From a checkpoint of a small transformer trained on Wikipedia: biases, 347M tokens.
Each number is 128 + 32 x the weight over its row's rms, rounded and kept within 0 to 255. Layers, rows and columns count from 0. Numbers have three digits each. The size before them is the row's rms in percent of the matrix's.

# layer 3 MLP down (transposed), 768x192, rms 0.175, rows 29-101, columns 0-95
091:126190100104093124135151103128155149130141137192129132095100133178166109130088143080222191135152124111176121129090113160101137157162152099066087120115177117093125163130141143129141183098131118143091153150093163133101109095157144142071095125124149215141085128098054126110130079151118097066
107:125197157132137125050083093153106118182107124154115192183101185175138133094084175092099105092044130161111149139113124102089124164177132112096075118166104159120110176134109108124094140147115127157107098174083190093141114141119159161146150145139127166121136134197090113149157083133145148152
095:176124140161164133118095165115162123152169060173082160168134140162128139092152161132106133129126098127155088098144102150137122111120181166112120143132158119112056120148162173130159131157125158127114125102106164115145122162180175087108086122140091115092137071161140074124127112059139131170
085:190125117119118099111149129155098098111126150110131068168160112120185109122131202117147161142084139191081060131149168144143102115189095094133091117158166116077154080146109079063115141100121137135082118161188113109129179112125181124139086114188120112197146098118058097153138107100080088125
105:169085110182201112130148152130191089144162097123156127140045140114142205157091108145122143101146098090104102168110097108137090143119099137117138170129147133132173126134131130151150141080116161076126158128142070098115085213099089103162121091135118076113162108150147150113103102108154146171
099:188129144111136122119127165168092085108118202116054108109130145151134156149146128138191101137123099190090169089069116124108065127139116149119090128143157081167134158111114158150127185105146126089139132128077111168182111124151129086097107139168049162104143125117156083163121158201122132157
093:144136136070105162181184108053182153081119144159105138143082146119087089193110160138159089103085085128136132183147148139144140085115115113096098117168140108136123100051148181151091149117067129135122181111076158134175167106142131090096133080146163133131124168135203124166085091140131077040
099:082089093079136094150175040115170134116123153099122132137145098134108112128195164171098120125108149155114097184141088056151059193126104120177105192081156120158132163142203149125164133118129158149102115126154150094140110148098188151101131109107122147224140120137121112171118076105130155161
105:100080145147166085095112095179144143098134096113090118149135129133138162119072138156115119217132132140177112117139159175137151155107101061155105127094118127232135163166098077143111083117088160126112172110099136151069063155097124099115103078136125172134092139123193149161083161126133068090
097:103151162162182123091092090068206119149142163105041102176116087136147145149107077162113167084151133079114175108133141121076123149107143126138088129159112152152100077163145092137117130159169062107137140089116098102095098161116101177133108122108064106122145131155070141116150117087134112141
091:094167144095158145098133180177163137120201129095120131107190184116107135148135161129144093121088109123067121150072151154135068151105130142144101139122115134067090111110156119144123113107093144069138124131156061149158111171142158185104089095196141123160086142136161079064059065092153129171
094:146102172168196123118187160197171153139149146109138114141078130162079066148158149123233126137091130088103104114106076136153052144102125115104167198098105096126163085139128195147127106112142122164127106098139076101128102109099151201177103131144095135158087079165124128122138117130111138125
080:141123111127151129156071125122169095188110118148158124137131102116139147163102143163101176083134079165159124141088178167117152161173197118068179101145124147145093121103101088106149105151097188096116118127113048093110132185097091168163102158127108116116125166104129124059164117156103097158
095:082121067075105145122140150100118127076109134115141084097136130172119128181149142195140131103164172117160103119148098123108145147122098183091127153154098114154091144112114058146144130195187165128127139127142110130183049075140101113110115170063103112060133116113065136102137107103093126185
097:147130138116106162178137109114077104076109145164059041170092163139142135113113126120160146083153129135137141125128110115168119171109089180094139082091174189134097090051136139109140169168157048103139133133132092092098182089157107138087145105148112171142090166137132104184141110116114064103
090:141145152161109133164116134100090126110166164218079104127151126101168079194089129089126167103180067065136154081076189165099111157080132186134182086167172113127162104069107093090159168094126084046176181113135142099156175133164154131102124135123173137092152154151088097129147140149135112095
105:077129091106122136127131129100104149100166147103153091105173096135113092106149135115061123198147112098123150106132159090102164133130091081149183140132156076145098139195151147081196142072140143154201128111107133135159068158148118104085126117056136086133116160079043100075188111079147158125
094:112156165117116161155177129079120058088164170137091095100139100133110157127137140147104153159130162155136131097098170100173098117090114134124119132145119092168101077133115140186145169138118133140169120081054109104153093132128084102092115136067126133105115120164141161138111166128114142122
088:116135143103174113193128093129121091085123106123114116163101144129119084128127110134115099084126141158211144106107074185110170135197177144152108127097127099119145124114179144150168146143145138192095039116121049147115229106164113138099134068163150131100179140071110130107122148150082047147
103:176105157108155177079114085130143095187148131082165133077135067146095159123199102153087130124152089138118089055127123146183201121174095148166161125116070144140136152101067220173039147181096127166146117127110113157107166175162072098110094123168127119146089124109120109092102125138163111153
114:179162141130099094085101151182147090186124141126130123159138142121074100156186174148144139126176105156169151119152105121145201160104145129110106146149111155094103131153083118167116119079116079099156137068117103151150174141155107109090169123131107176072106161120131099119106136206202105117
089:160187088069083148123158150143081115105111167073078171061089200104143139100189144108084097127182171130117118214065140141164123111157103105162142067143113138124158116152152109180155125139140115168149088110123107088121126077122192117124124107136104116126171090151096095090094124132165122165
083:117131117148113110157204087118135120127149121143124080111145142152153160116111122123116145120130103136099101101181117123114119131122123100106041070075166150203128111143124151147159153143158151145150119156117136078108131112132137042178158166152199094140175124115165098168147227117066132097
102:083168126132081118118113146114157245117111131086159110120217119179115172135080121086134075182151146130142144110082138130176153124147093120128122112156166168144152158200090104146110093135158183083103106164173171147108091145144117109137115109137082119064163135191123108123136167172136167146
119:121114150136201113163093149086156143106190176096128154142085175130150120131111109134125176150152083116134127106117167120146099184141099162083158087154140138077126101097088100159163148128156092150109127165159080113084127094138153171116156095109096148100119157152090124148149132034148146141
109:170124180131162081140138143112123108172076174086138150110121105152134153140098142061116080090116127101124097097111100073108101118191106147124149092211118092125088088113070150082123149197134113105102123098150081142145093107112133124144172194134088125143100147163099165154103155154154115086
100:092117126104114075155140132112102096124122102119118189149116134096102088110126152136172097142104124148182158112120178139105171097124174127075119180057036142130157205017111088167153179154109117139163165149163179152129148091158064123092159181186159196105152065113168159111118100074153127178
093:175130149136132149099129149173166195140153122098161154166172133151073124089133167103192107139123093197107124103134130120120191160168103123093155154140101051115089111168078142146047124131106112119161114113138176189150182162171146094149163147108119109132124080166139113175071131141084130136
104:104150151115073119128094114113168048140175085170135167120128145090170115170130139183111106067144129182128122107108141157124145094107137080108188077197092135149113123138126132118143151105069137069136138136174124109119184133121107166116109123138087105157117133121131187157168109117166111176
086:179119172103152120167082108164105140100112119176092148116181182172164074100111128154115148109173105170107142198145139165161114154133073061156072111151143135149157083107162100147124080113110161093104095144177197079170107091125148102142173164096120099130132130119139061159102162143186163119
090:077112105115104156095133109104122100112104136185170127056128158119125129144147137128180105153125177135136107081151134166088122126078141132127099167103164148147130109205073175155095127119130155116102077163166119139097160124148155137094214150124145078172175141105132161123121132076128129133
096:177076122085089126144140153109133114138169097117132063073136156045133080126149130125197179122139165101137118130133133114139095166145091095140143116121135100033139138148130121107145153177171144164181148172154135146115099140150084135112187117115078142115143130094188150102047078140109157102
095:111221125104116166203119073123126133131145112161069165123130111146133132137184111139096101108169114111083128094096106128088128137066144099108107136218130134108111082134082127107140107122138127184131064132144125158090139081144121126142102106201162151122084112130094104152115128104164119071
113:144136132077119137168139152140111150133170118157109179093159118165108106112080131153071129158123183166102186110097133101163162125170180109083136150118115141063123160117130145093142124161165149077105175123155095092112108115127088150148122120111103094149040095129091122187109170083151088177
095:186133128149096129174159193091096097133156141110154058115172142153163154104107150160139149120142090077053162153071124193167169102145177110082110138142149135155113177127099103159168182149060109142134143152123148147112072128138062113146099122144136110164116116074169140122139152072138143124
089:188166160105142128113135129133143082077127162134151120135183086097155132196144140150145087117144134080090094146155126076117113151112176071083111146152134146127116136150080145171147162098183103106121112165118111118159051111140128132152130136096088153125118111154132158117134141180162067130
086:165142134142133094118181121134116109095177159156157127129114155058110093169117103094187104128126172099086138116163144119116113114119158154109149089157082185147157120082178137157158125131194102150173090116145159136103169116126102167127114182110121127154092152142109164040156112143042066110
084:141148140200114108127120086127132069198121053176136036144180199165106146192078105093159124158106169076065135139068127149076181096171110142126101108156144137136095130095103137148140174145130146084106120154212134121190137128135128113105163205134094131136150142112077104162133098136128168138
100:138111144108160104122150148169151125148049129151114103136113098167139126155113107173110105157114072181103136177124090112156148179081097140135110072091144124119092100160150136119127132099073158123092079138116076162104126205104122090160142106145112156128126053162089145136131168109109160139
110:159140114162116095121131135121112140089164101165078130110112172148153109201105130110109150096146094145108192087150173166163156121163030167118164125114165140107117189135125112170153143130118126102097173157139091059175098161121138158136057099180120124132191089210131154146134134074111148099
090:184139104144126172101072087114144096165118238131129168164159151124157164168098125098153105135120095141131123108127167111125125150182191102206151130149152119112180088110151135140194106163125145160088210123094103149059112097121133103166165134074150149121072089188136152163186073082107183109
123:092137146133070137108154108137070129084058125139101142116168143092112132127130185130088156127163151103102092121165190116131111186151124116125108190151146059128106136138098128153047163139065149165112131138143159146039137156097138207192139091118172152152169137114077129141134138116158125157
138:114138168088105130126157096186110167117091107160084156153115107129119157176108102117095158181060111124126178101104155068150208143114108163154112097144106141098078186145111122124100084132163074154132166211150124120101107177121149187110096149190084122083128144154144117114170070168134161060
117:124137181163150143100077156196169135157124137087084111125130134082171124138156144098079132142118089159091109150159075138204128075156159161100135101112126157087157137144090101160112114049111153108103113102181147104066099153132109147160150155184065169064107147165104134166142159187150202120
085:148125107080067145156148133157124129099159139156099141167124107125126133188149100195163097123096092060119139141081105224098115068106138118129147124128118106131147109166135134095094163159122166079082162120125132187109125138100116144086142149174181108145095149165104155086129147152144147132
104:169099162172134123107158108105091162160167151091140113081065185158081137168144169205067163123119135116127144123133116109124082084106070160133120137127128199123135131141131135158128070090077163095162137135126095102154109179148143130105092089121159078179130124142139159129150118159085199127
094:110124158161221158112137170120122101110157171093147113102169171118196142086122175119081119148087156119092163100110128179158102087152151135168090075122164149194143098100112093095106126127149098109209088101136132149127147142142153064068120145155200124139099129043137196184143161088107187178
097:122170103103176147167167165122113090077082096109122215126125173160099142095137148092154146076147086177152129167127145095088097168157164182111128148170116109136149088067130156115079084178126078099079169109101127124166136154150097111102090191104105078111127153131134152125093106079103123116
092:121105084108117051142130079160119135152105170093137115159132146118094085146065126104159118184149148128150123128124104092091170143149166118093118149093136154067162149112070131083120105116163103181091167189121093117142077202108151107132122141134109083105129100174144138082138099195089118093
102:188130146112166107076098126144131114128149168111141133129189095086138180188089159171147078166144088199106189096139186102125084151093158160073126077037099159110179109127103114143103092116161101110139119177115085153137129103131165147137091085146140104093110066165131155164166100101068151130
098:118157102116090171146120145102146082107146141124180083095102094109135086165095115068120129150114128163124129115172151129054099129130108123158154148144148125160163105103124095107117114095161149128173161106090106156063127165142153174149157097160126108147114107113127197101146115150119051094
105:134128120080164147088130100142167083090139127128140142174106104098145168112162098031124125115124153122159096183135146134077171116194116084186118091096070152174142098122121126167112158120121180120063126152153084117107170110086189132121108133124171107162187105140094127146054091140112093152
114:146137035027097204132134122130138084170116103116183131098100108145098081126141146124149115121098147195172180145168175158102126174194124176135166127147165174107190087120150132091141130111146164129185164113121083135068140102148122171075133183146122056120084202170093135126109132141086100143
094:190112091139093155099150142117175132120136135123094079121171128145087132174089162111107110177197085165094123135145098124108124102132085150168103128100126085091170101053138092088139140132121183084128094092072179180130096142155069119113071104186072148103166072160151143152117130152175118149
093:155134137152168128136144098139095167058180154157067139140125145133162115109181149094116152113077133102185137119151160137127107131119144116099098206107165150163101126106113156176129075135137196155125151084109132097093168127082140114069092138098100139148128105137110150147165031061122115114
131:127095085125160115127153080138147140170174123196148133078120053066078061162148085210112136148108169103150157143146125129120145110154148123159127117156145180129124159126100108155075075178111128155112112075166115161092155184072120165152141075119079099220113166153109189139161127144109129118
134:054125164110173165087088170169151108204073078138122177128191130048068156098151109147095134103144089155147133168111130130133144112149097143166128087101092136124122155092133114130097077107102102144121171118148086132152106116136162135109166124165144110142090154151109135144175123126109163109
138:127184159165140154098108170118101077175127105077134161088157130068146161164154120145113116114126127072131143104103126149162142142206113136125146150156111116102147106092104161131097129085124137137121130135137160123199086149148183113117184121140127129132094160133121113122140114154119114131
106:089097124119152163083106120132200151093171160107151125145160102148137170129127119083144173163104189162153185053116147123128090111159094140070143036104091116173113105118105112138103129108115112114172043165129106128144085114145183192101137146092164091128106141119110175200132154089096135157
108:158074127145123157110130152186172119110158118098099105133157137104148127161134192103151164169177132100083145107118142121095065152137165139096152170095180212125081137107155157087146133166150095085114131103105112175154122132130079173102152092065109083201164110122129187140081117129157121175
105:192109070078089189109164187159187097086129116118047136132091169144142143101142134120174122161131158139114157118156190080133187137135191150173112115196101108156098153127120119089134133164100079115135183131179076097112179139063133112111165148122121075152125046140119134172114111149135132161
100:142108055091154150128116164145145152157105075085091151122180125102190141082110128154151155151094124211082149163136173151149152074121167095138172127078164084096067181179160115128147101155127185145104169156102135147149155186139141152146068144193185145061136165150119094118167108107138117113
096:171112158085098112130106115159122123137085095099098106119149085104080162147211127125133099162157090182124139183119146137088149088122095145124121188100125107067114135167131140040114130152139171119101107111102049191135137092194171153155129093133143141176150120123137113146120096115155185143
091:121080131189106139115091125150113120155128161114096176096124159105056095125115158124142078164137129108174178106112076138082169076166087164096096128110118134090186072143089145148083132106164131168138124156136136141121104147099094094119169087117136135150120144093123128097109145155160144249
097:161165117095120124155166065085181076183153099120139154142110122107112123098122162183077077152091148076122154102058172156182109136122151092069156079137077120146111143099084081188157116125142124096151113129088073128209149147080079119108099167188104100131105131123163113165107156133166156155
084:109169186171139142155138191107121085117143101140106069155153125189178081130098164107193082140159142101130109136085173145115137081133166142099099124096175114070139112160135057129191128179200164114130097122070105153163159110124121073082151132174154163095125140172113160116137110115100112085
082:096138133136139089135052163146160099150104169179164136137095104157187127091141064144118104108159156137078103137096120165132168126049164130140148105109095092188112146128198081103196162095087113152176125149140113123122135113114173166101106127071117080111146115199086156087099133098178105223
110:108164137105096120084158056146165201157153195136209077067076081138109149106063093124122094171144122173204152146164135176109207130111111138035176144175167168092130154113157134145123114182127152140136143126115085174101127078121127110079154094162138198161123173098127112170115154098137130128
094:110168140146186108092194104119134135152116105072193067146127117138092111065175112175090057122120134136085096128111137133110149149119153114126145071150148134119091164171123089109097037158057159117134125130144138158147158156085132085106164158133176135123124080141099118145127103125091114095
111:025114108123170128104182160111134135146105127128147086134091112086111112137129141120107167139098121109088147178077129114192167127134151129081127163113089171127170161134149091124104120106147172141150105103131134118193151114096119146084151146185153118119070138080163074083093109163109125150
092:118153095123079150072141189171099147128086126153052116140181205097105139148122076119099066159123123110087195103142147109110174124104124151137120111089158119105157151119115121144070125092104137141172155143130103058113113142090146098144138120099170126122142141156117145183117145121175154110
096:109038100145170138136149160136119082165077147083104137146134156153108105165094122129085117121092131130100110131127151095133119100097108089188191125149116141146175110143141174188118153084099061095159146106097136133091145111103144090157146128146114107132142111142202124124145045164124089098
097:146147091127146109084163072180101152073144158123210117121073130165088142173116111145097124133107082117178118099108128154080137140098138099130135165190132120104172160149063122111138123116146102072092121107121131114142096154145125131109054118165110130043158170111117142099161132112123127089
# layer 3 MLP up, 768x192, rms 0.177, rows 30-101, columns 0-95
103:117128155132142144145092111112129136083146085070168104157126099117105060153116165094131091129135155164126110142117192134139103131136121112144137155157120142135175112153124138164172147126140112069068127091127148103105191160144210132116149108128156080090076117115161102152154115135180152125
104:131093089147132066153156104133123129110145139121106092091118168087152109150153152145137125128160108076151144101118181125168104194141115058118174054119108137105055151116119116168183122120165134105100128194124093160181147107154081165101147123090131087191169047110099173136127130199184161221
093:134116123188116092073088128107134122136094097144100105097124106152189147146090129203105155148124144164074125165077143118132167118187082146096179130128096089114156103133124140116119137167103132144090137129175133155064108092080092132108101157140119147129125141090077146154083098116104109181
106:147129128085117097095159148157116178139115118164154165144207153177176137164127104099051122142097171168165135174124155092066085148144101149173147130139158093143120103157099141138185122059082110076095158112109137057104131218093097136090122130082107089062121166115137184135087112076169146131
101:112158121100156151080163085152102112163117111123104130089148110094123128158131121096157178138094080139177191136117115129107108152189119108103138155091160099161139112115136142090089117084144096158081161107104065144143118135178109104088152110136087087059180095096038116128126157088137154143
102:123159072190126104081111151160154201113104117131124119172160090134088128149081101116103086165183109131178142173123128148108129175185150113098107131129196122129164105119090188117124104091108109152108086180109081119116104141080094131106088149117094170128167132160109131170107130118093117119
104:111123150123130094139132137119152210107192137138130097156165112084114149143160122124126087042109112096162145121090139113124094154133119096100115115175094143149094129196142145131144131132135154130108103142139154122143113183161095159120195128104107141161123150110174094136040058067104150117
108:150091164147095152112180175143196107137127084101163144137099098088152170085078150085076099185070110098089133125096094170104163152168151132123125089120139159177161135090083134108161077113092095144128191085160143059145141151139143149150125107152118158118071092107149145164049142087094078181
098:172178137117155157130103120091134054121123172116066152152082129125140115131141068161095113105104105120149140146108144139159129159132115135163093177065152128124105101084140162095132099147131134186136156118131114100081108111108091141197063091118072107095136168110063111140192148154163134183
101:093130208126193074090100129113139088161111088123136119122101098161194160110198154095157146163098139189128135069141128093166099114142144103068115132155113165113109072131112156094151174064105082091102150144112103123138133147089149125106116179165149115072159170108123135180152043183140165110
102:147122139095124129147075119141148178116082142118198090139096109142159106139172153142129147158159093113132126165134149160095078125108143117134163142143110142161074135086070089177138142095109124153188065138162118115104168156165138127153187073130115144205150079132171082105029112099110134100
080:127120154154113139075185120128126126075101186138089107145148169114157061121119096118160086145099168047104164135122082091132100100122097131154078132107137124115132216121137164163137144108184124161098195092130191165150171090101161089081131098136194160126129099200200137120133079126152127131
102:131148130112119123115075161102126138210085130129108106097151073130071163177136119134115111141109117107171168190175107176097128146128131129128122122117084143109112096165116126113173135123128155238085119109092131098055139146098118124129096113119108148097131134150122158125119233099146128165
093:183125144142162102172120114071179106128147144091153118131072118134067154128134196152160112100120176168093136093120098125134098088149122061155135149136128147147115130152105121149115101123112172101141140103100078041137088191116148184145116078101126100140153123125116090110137154133208137121
095:130139089110135175107113132095113134175146105043130166125111095089091178092130104183161135106173117111149142149068135083126150131143122111109076201092116086119037104160132106134093118143194104156097136190158144099161137132113131125139146119185124097164166107124147168135177068074099123107
105:057175117186163158098145118168088131164167118075198139146181141159124171147115101085113137127146157135080141111114148149165152127189085095148137123142090106105148154079138131107122148171156124112158114179126134093168109116149150102104142128160132153125112137197143125092202139110127109099
106:107123123187160202060098173119134071151147111157135150098157170139133126106148155131092159165144109139151107187184173109114153156155129114115127136062113125164149133113105086154060181182136108140127131139125116158176090091111109137114057178146151097076151155163194146129142107105112143120
101:120129079160020122078051140160059108134109103119148167110151109135117147119135106110110186197101150142112093159189116160094184105116142139122121141174100161016155173155168121065108110112137121133139174139113121164114166068130218112172080077136139134100118161111144166145123080106106174124
103:171130142100152151093136132140080142183052143090031148088141143109088148123091092128114194156135195178097086057095146133170163141124128127171154131127140092131121176109108101107115148125161127133071101128156045146101130091146141117123135113166072068150071134123118123172141127126154089165
100:149105108080106099063180102126187157081118107125130107168203073104151174129142078082091174138134110125097099094127139148120172207139139147131087142136139127133177107109137171142077046113168113171163136130138132095132058171063130121110123170076124105140179127187130058142149137120142130122
098:119116124159117133059105084173176104139138131193126134155173084130145165136118131157120118157130147159023095132176113101103112114112142061114115094166096080136100143105153112161086171161166086173120118159147155152133143145127120108095094105103127152172129137118188172095125142095130103131
093:095126148154101119118072174126120114094135110070156170133113142075127065126117123145123128113140151077124157029078180103090208139158149129163173197148143117104145149119106181136117142194149155127103156070148160177144162167134107154062139185081125164092085147088088095097130057139132100097
110:128121151147087134159169154157094173106149184076052032167207145092088114104169057099107124168100168108159165133154161120149107093088100064109130125145123138154133125126148140167141125139145114147101140165127158085137145087180099092084118131156090114150179129161030092111144145141149160123
109:111136178123122123180145166126096179088116156118114024102108136131043144148191118110123194091165121076143114137136160154150106133185097122129167131105087146121057157168094054179142115145154103121156136094177089142108108130157095151110119138113127121144155178214079120170103125075102137175
106:094108172136068131098113091141127199134107096134096138158078102114138234125133142092153115081134173110103113180123126158101140116126146129140087138127162165163080153111164123132159144114172048104147133167083127120132068144104147115143162125141160113126129073149121061119096109159186149077
110:103132101151157108084082155142119102157121156165069155106141161113111120104183106115129162131120126151122114158135168123133063117141121204125201200188139097158131123150088112062123117099112157080168164146159121168085126109093121102125164126198092108123063170084147143115121123116062157124
095:126140096145128153148080133141163108119091111183203117172147183079124090130074078097107122102044172090148184088187141146087134179110136111178118121167145125118081121162196136143082120110167063166161116085168135157157145110138093047075137156043113171136159132173112178138115151113149101131
106:135188155168151126111142131086103160152120146135154103074177099097139109149108129166123174106118196104154175145090118125108046086183118108128179125158080125181107155162117176115170178095082153085127146118154125130141056079115104167112077115136103157138126110132121123115084182167185070116
092:143173095133181085167178079128118195113104134102076072131121166124147115134128162179174137097125103100155121108080154131140126118100135189098141142197124155100135177189100078125150081135078099043092119152118154151160126220113093096138121164134113109171162116113122088130104094156118075125
102:119125140179100084107140171134132138102116111124155165133113132051123110116159113113142129175122149140168146119165038126111156145123060055197175137146128177133140094114183133157123108146109164142133148114155157124098112115146106066132080143139130168110142164147177139092154158152145106144
099:107117123123094142113165128143107209059092075104133140079085147140106131100158166194168141129108125157129054071090090163134162089150125132108114118163123103071131132148097132113126163155162131171060148176178100108129138143130179154119136113169141117106157111143137104148118099086115192103
098:107116093124115178111118141152163111084135130110090161113166096151138059131158187119105115142082112153167136170113143157116184147142088083167129079103153121147095126109135150126111145130125093114148147163141128120090086135101111191114121155122163110068080123083156160138146107149088115140
100:068125139143098135129097102203087092151119158174062148171112111088093187122094106106103139097152145164126096121141071099118131142094140082152155122131134136111108100114109127046192118162179149134079204058139137122102119121160139161146162112172101112116140173113134130138164120106136116142
106:143117111148169120153136170162156134127120165072142111130084146095080157128184143103123131137154105214125136113124110131139102079143137168099088088148166113083092111068066153071154119117139153170146153124137188107087120117137128160172145112093114131118155144101106100119158118191094161127
099:109118110160092109096114132105174109095089137103182174117104115140128127125108162060150097113189201140115126102076082109115159177129146124164120141107164093090051116099100131157125146162114129168170147086180102202126130146161067136207143106101043146087109146125116147097090138135106167119
099:107164159149075106125118060147104124155136147092102138149136157153119098101163053114107176126147100142123175134121060158086119144169107094122130155074166106121139107090129119147154124160076118148153187143108131182067120113179133132178083121127128102131130128145158162164166145175128193128
093:122132144099109099178146101150166133143125162067100113137170174132120166151140132113110158139055075107140094128122185159121100133128115092107102108120102127138126130146148151107111107203133186073073187131164118086105196176152115152126111125095149046093140081129084115155183101109197112105
104:100123161129146138165172159041118151128145152084151155132087095117177104090090102134092152154108116140117134072066136121146156143139093145160094146152112152096094167148113142129126141134157120062148087118136126150132175127162135134172132149077143017108162125127094091207232059129177114106
107:115100056163132129132167126152122155068097079090166100098085116110090133098100091092113080114112095128109174187097117150153127159186057123106143184133146131131168104123188147128119138111158095138081176114168131098126043141195152125114137151103156130175144142141151136125100101139146086127
102:101148118147166160154148117152100139092128118113112143156108113155119122133096086114139160140114141141135101092148123177175090141105145131126210096100133140133112160110114131156085143135166105116110114106178078140162043093143108127078097089195123116164169116114138089098160142169131107153
104:183099154191090132142104142162141208178113166148129075089140132135152174150084121122108166125137111113126149103098145090079156178172142125143138159122123117176118140183167064085106106199066118076137099130118093148124118088150175093174103183113129181136134122171129105172135177121107133120
088:094122148064111108140152111130115107160141075138056167136125112123120121209124150172131149152092169149089117080161130112117220144099146122173171124120112109121159068161075098138109149149107109140058176124167152121107126149177158148083101167136139090125101158144123115099165108162132110063
102:103113130152155146130094191152208177073131109149081124170060150083054157163149131054142133108104159100143102122108129150104132126133131145126112114121094143109122106113096128103100091126089161180148157134063152139096116173186121129105136151139099162061074179149069199126070103180159155154
101:132121152133197134132111082132115200142141121124097125179112165139128122118189128141148104119099131124097154117143130173144139150159083111086222142150100053068112146077160123180125139106178165127142157117106150085133174130160086134096099102145134172192086102157114133083171125160086141128
108:154088164191120140113129137148089129172134096152197146137118144161124163139101076105080101118146113127070153168140098120098088095102136156121135137174148161112122144155127158146179094052093132152156161108102078051130126141107165068149085120137116116161163121098160170127076063093129184140
094:104080155186154143065138162163081172188123091070101134140195173122160113121092105111118078156121143123147223154097099125208084102124082151116114149130095104131142122152111115097099121133123088115163062105075111163120138128122146143076173164096083102092165064093139115179109156096156143177
104:150146201127167144142097114173062107139133093160083164169136133166135128115102128137108140124158123144110150145070162085096128133140138178145134158154093147169085100117177139099091127146081085142079136099106142155160102136083094092169105164159132121101176161173112141124140091121121113150
101:128131138153102198187111139092096136089171099133148123100133119061114078143137164089100142068081192118108118159165144164141112116181078110132208116152147113155128128164104073116152130186149109145113142128166212081136145125108115137133139125086163150071200068154128189143105167088144107150
100:148117151142123050150154088115156087108121131115115133118082110092038113147204133132154126130152121084062153087167079148141175091086130170082116121106165089136101107092167164123106137084116150130167129106163135146086120105123137110111168155111100091196136172126113081131160127101092182173
099:148108164112110109178128071093175158171140152124132112145119110112122150140106181141175184074158105133114153128096197092099165135144161117079166120110052181147096197166129143143166128158108137114093133085139079109183134110103083085087138152122144149112102135140059116124121111091085132168
100:174182097113109088098126112139167116143178137162111159150155107134160113166128098137116132112144174100157164191117111088143113152158044179192191129114107102169136152081106112121158104066131124121097152069114078095117115123079044134114146130132106132133169131147093179093139125107110165095
100:117119140187106114056071142193122065137128125143163117145120104149096076135129181153102116087138129115195229116100114124137137133127126146108162057098126101150121116103182189144152096134119115152171115136111101145145113142098083128167132124117190134104125125005097123097111139131086130082
100:142179094122111129179139116090175123136082118137160104101107115102115149158103154089121082139155060154089121169169141099086109152159102078208092153110211105078095106100117118133072088150152117166168146137130147131166136122160073124149123112112119116075148084136106129143131139148170115162
097:093153129108167111164043178110184116118165169126224113109146109110106168125113144084140104114083151076148218187151085093121093132103124112140090180115133109121094152080110154145105146164153190159140167167105165079108151108072095169178106129084045133144125159118100169088109082103150109082
099:079158096140104160103167117090154123132163159130128196126124158099136117141165143203107123112176152109185137170125111161212118149167112108127078197116091140107067150101132116112071114179120120153180128095151084201103132121167145133104127163128097165154087182147134146127140103093109134128
083:108176127168153104094137149149120132155157093121101188122138178068110084138116088152158101127200110145143102137158206130170082108164092122072143071104104141153122122096167138144144166084164103117123105116159106119137107154152126089112178140148161086126107152144159140088200125164071181122
097:131160159153131136081113164085071095101143088105128146132163158112148156190115111170121122106173178070146103115137141116118134101159141111121152149123130067143138144097112098127111164117124132196129122189169156137155141177135157141068184165159129154132064162183149137126160097141099114094
102:073087104171176099106134135153095130162106123103141196172111149139161128155112094188093116177118133178090097085135180155045083133156114079115131127102133165136139150100103152144109104154080169120193136120129097139074132128106095178177201104116151117115109098076097139160109152111142087124
105:092119151186109158159182152089097156124119133091076138157166137089118130179158172095125125201183126146062156155113104161131052106120142153143156166087173211100081155090153166085150106146126132131096164117120089155144143086142110118108147142091110106155111101116107161115144109132149134165
101:160135088155106146137108087160132145117169158125127107117094136133122132132135111133142171126188102200163142180167031120101151186109130092178144144160110105167058121090159137129121073088125089215095193085118156127123096086188099130127128120119133151112079120148111122097196119155114169122
105:142122154145166204100114175108131109125111096111144123141078123157154162114101144121125151179132158170083137078151130112149117144111195181166100167111143058154176130110137095140087047110172101171110163167054095085155158151105122152160049152164170100087117152130088088071156133159136104139
096:142116089136094100117127139139136159174114075104101125085114104119127168104138119192086116155113147133100155081149119092190162131126120160121161116108147143147175162109169138188099128089117121096033110120141169094160131077098137139108122171192142197099111151118152085113129092163109192118
089:089177164153112100177151145124129118120125129122121107142134118100109173125119102136103132092090138113171119128194143170130144139173126081068143107108171147152087122081133118125145137097187174150075103113147095099106085180047123136160100076128140126099147136165106100090161123112070148119
101:166135146145097222054117106175107102152120106130134147145231142164102117132158129156116101149120105115131138134131101134096100125132160078109154141165089089098110132137162086177099147187133098159140128144140098174183145098073054093104141139107114149141179139200153108146081087117139152085
096:106147111103129137123190083104057117096189134140134157104118173119148189122147141149124141158158162174115162123123155165110092154123118084090153102141102127143124112132130120127080125066113142122120198100130108126120112183147104173137115094133107083183135137093192082180176136098068128141
101:167121153163109199114149114098134113158159095160199093188132093136165133126161162114137105145161094165120079116098155154151205145072166102139175180142133126161117110078156162137069124115109120209084158174111123111133129147107169096090125086143138092109059146139132160162021137171064105148
112:068153143153135150115150079157149084100119147181173051163111085165106159103101087129090085061150099179141140170124104172190153102120123148144181170117156096140112180152155121115114146113168123119151112158106116123171126114083087108109145154163199103182135150099066103161078092187076150135
100:058099095132125158139170142167096117105126158154073177174205138144057088115118128162135130156097128095122168143148142113100152142177165122121131189111114150134108148142141135151136108168085056112113138107122156099186151138158081101183074120147125089147193131157121103178174168123169117120
109:105125143103164109087112098117134165150135141071133135157095090108139146113171072150171091118157137090109193153118082130117158173125127151126134171093098087085135137196151135148124128123198054146167152116112109106119128101104204133101106170112134116106126148092118096167162095102197156132
098:128108092135105092133166087062098128199146132118101104110113070105143175140140119156117158125183124085180112141106108164141135094164048096127151142104084136140125165199139173112125135122114123125084164143148095073202173115156076113073148147173095186151133180163116137172130157147083088129
105:089127148105156118178125202126067133145090109143108165123081109170080145138148111172094154171105103156080135119103104113107154155118121146114085146167103184133114125131118141119150117141184108130124081151195090130111115075099096153133078138165136060094107115165118110179130113101166126110
096:103151124177126109168121133192147114102124128144126076061143082098176142134085121129106073143131086122118125103154187121237079178149137153172137153107161138139192162113110101116081153146144117100152125132131099161131120078095114175085152100092129115132140144059111109151113138136120085082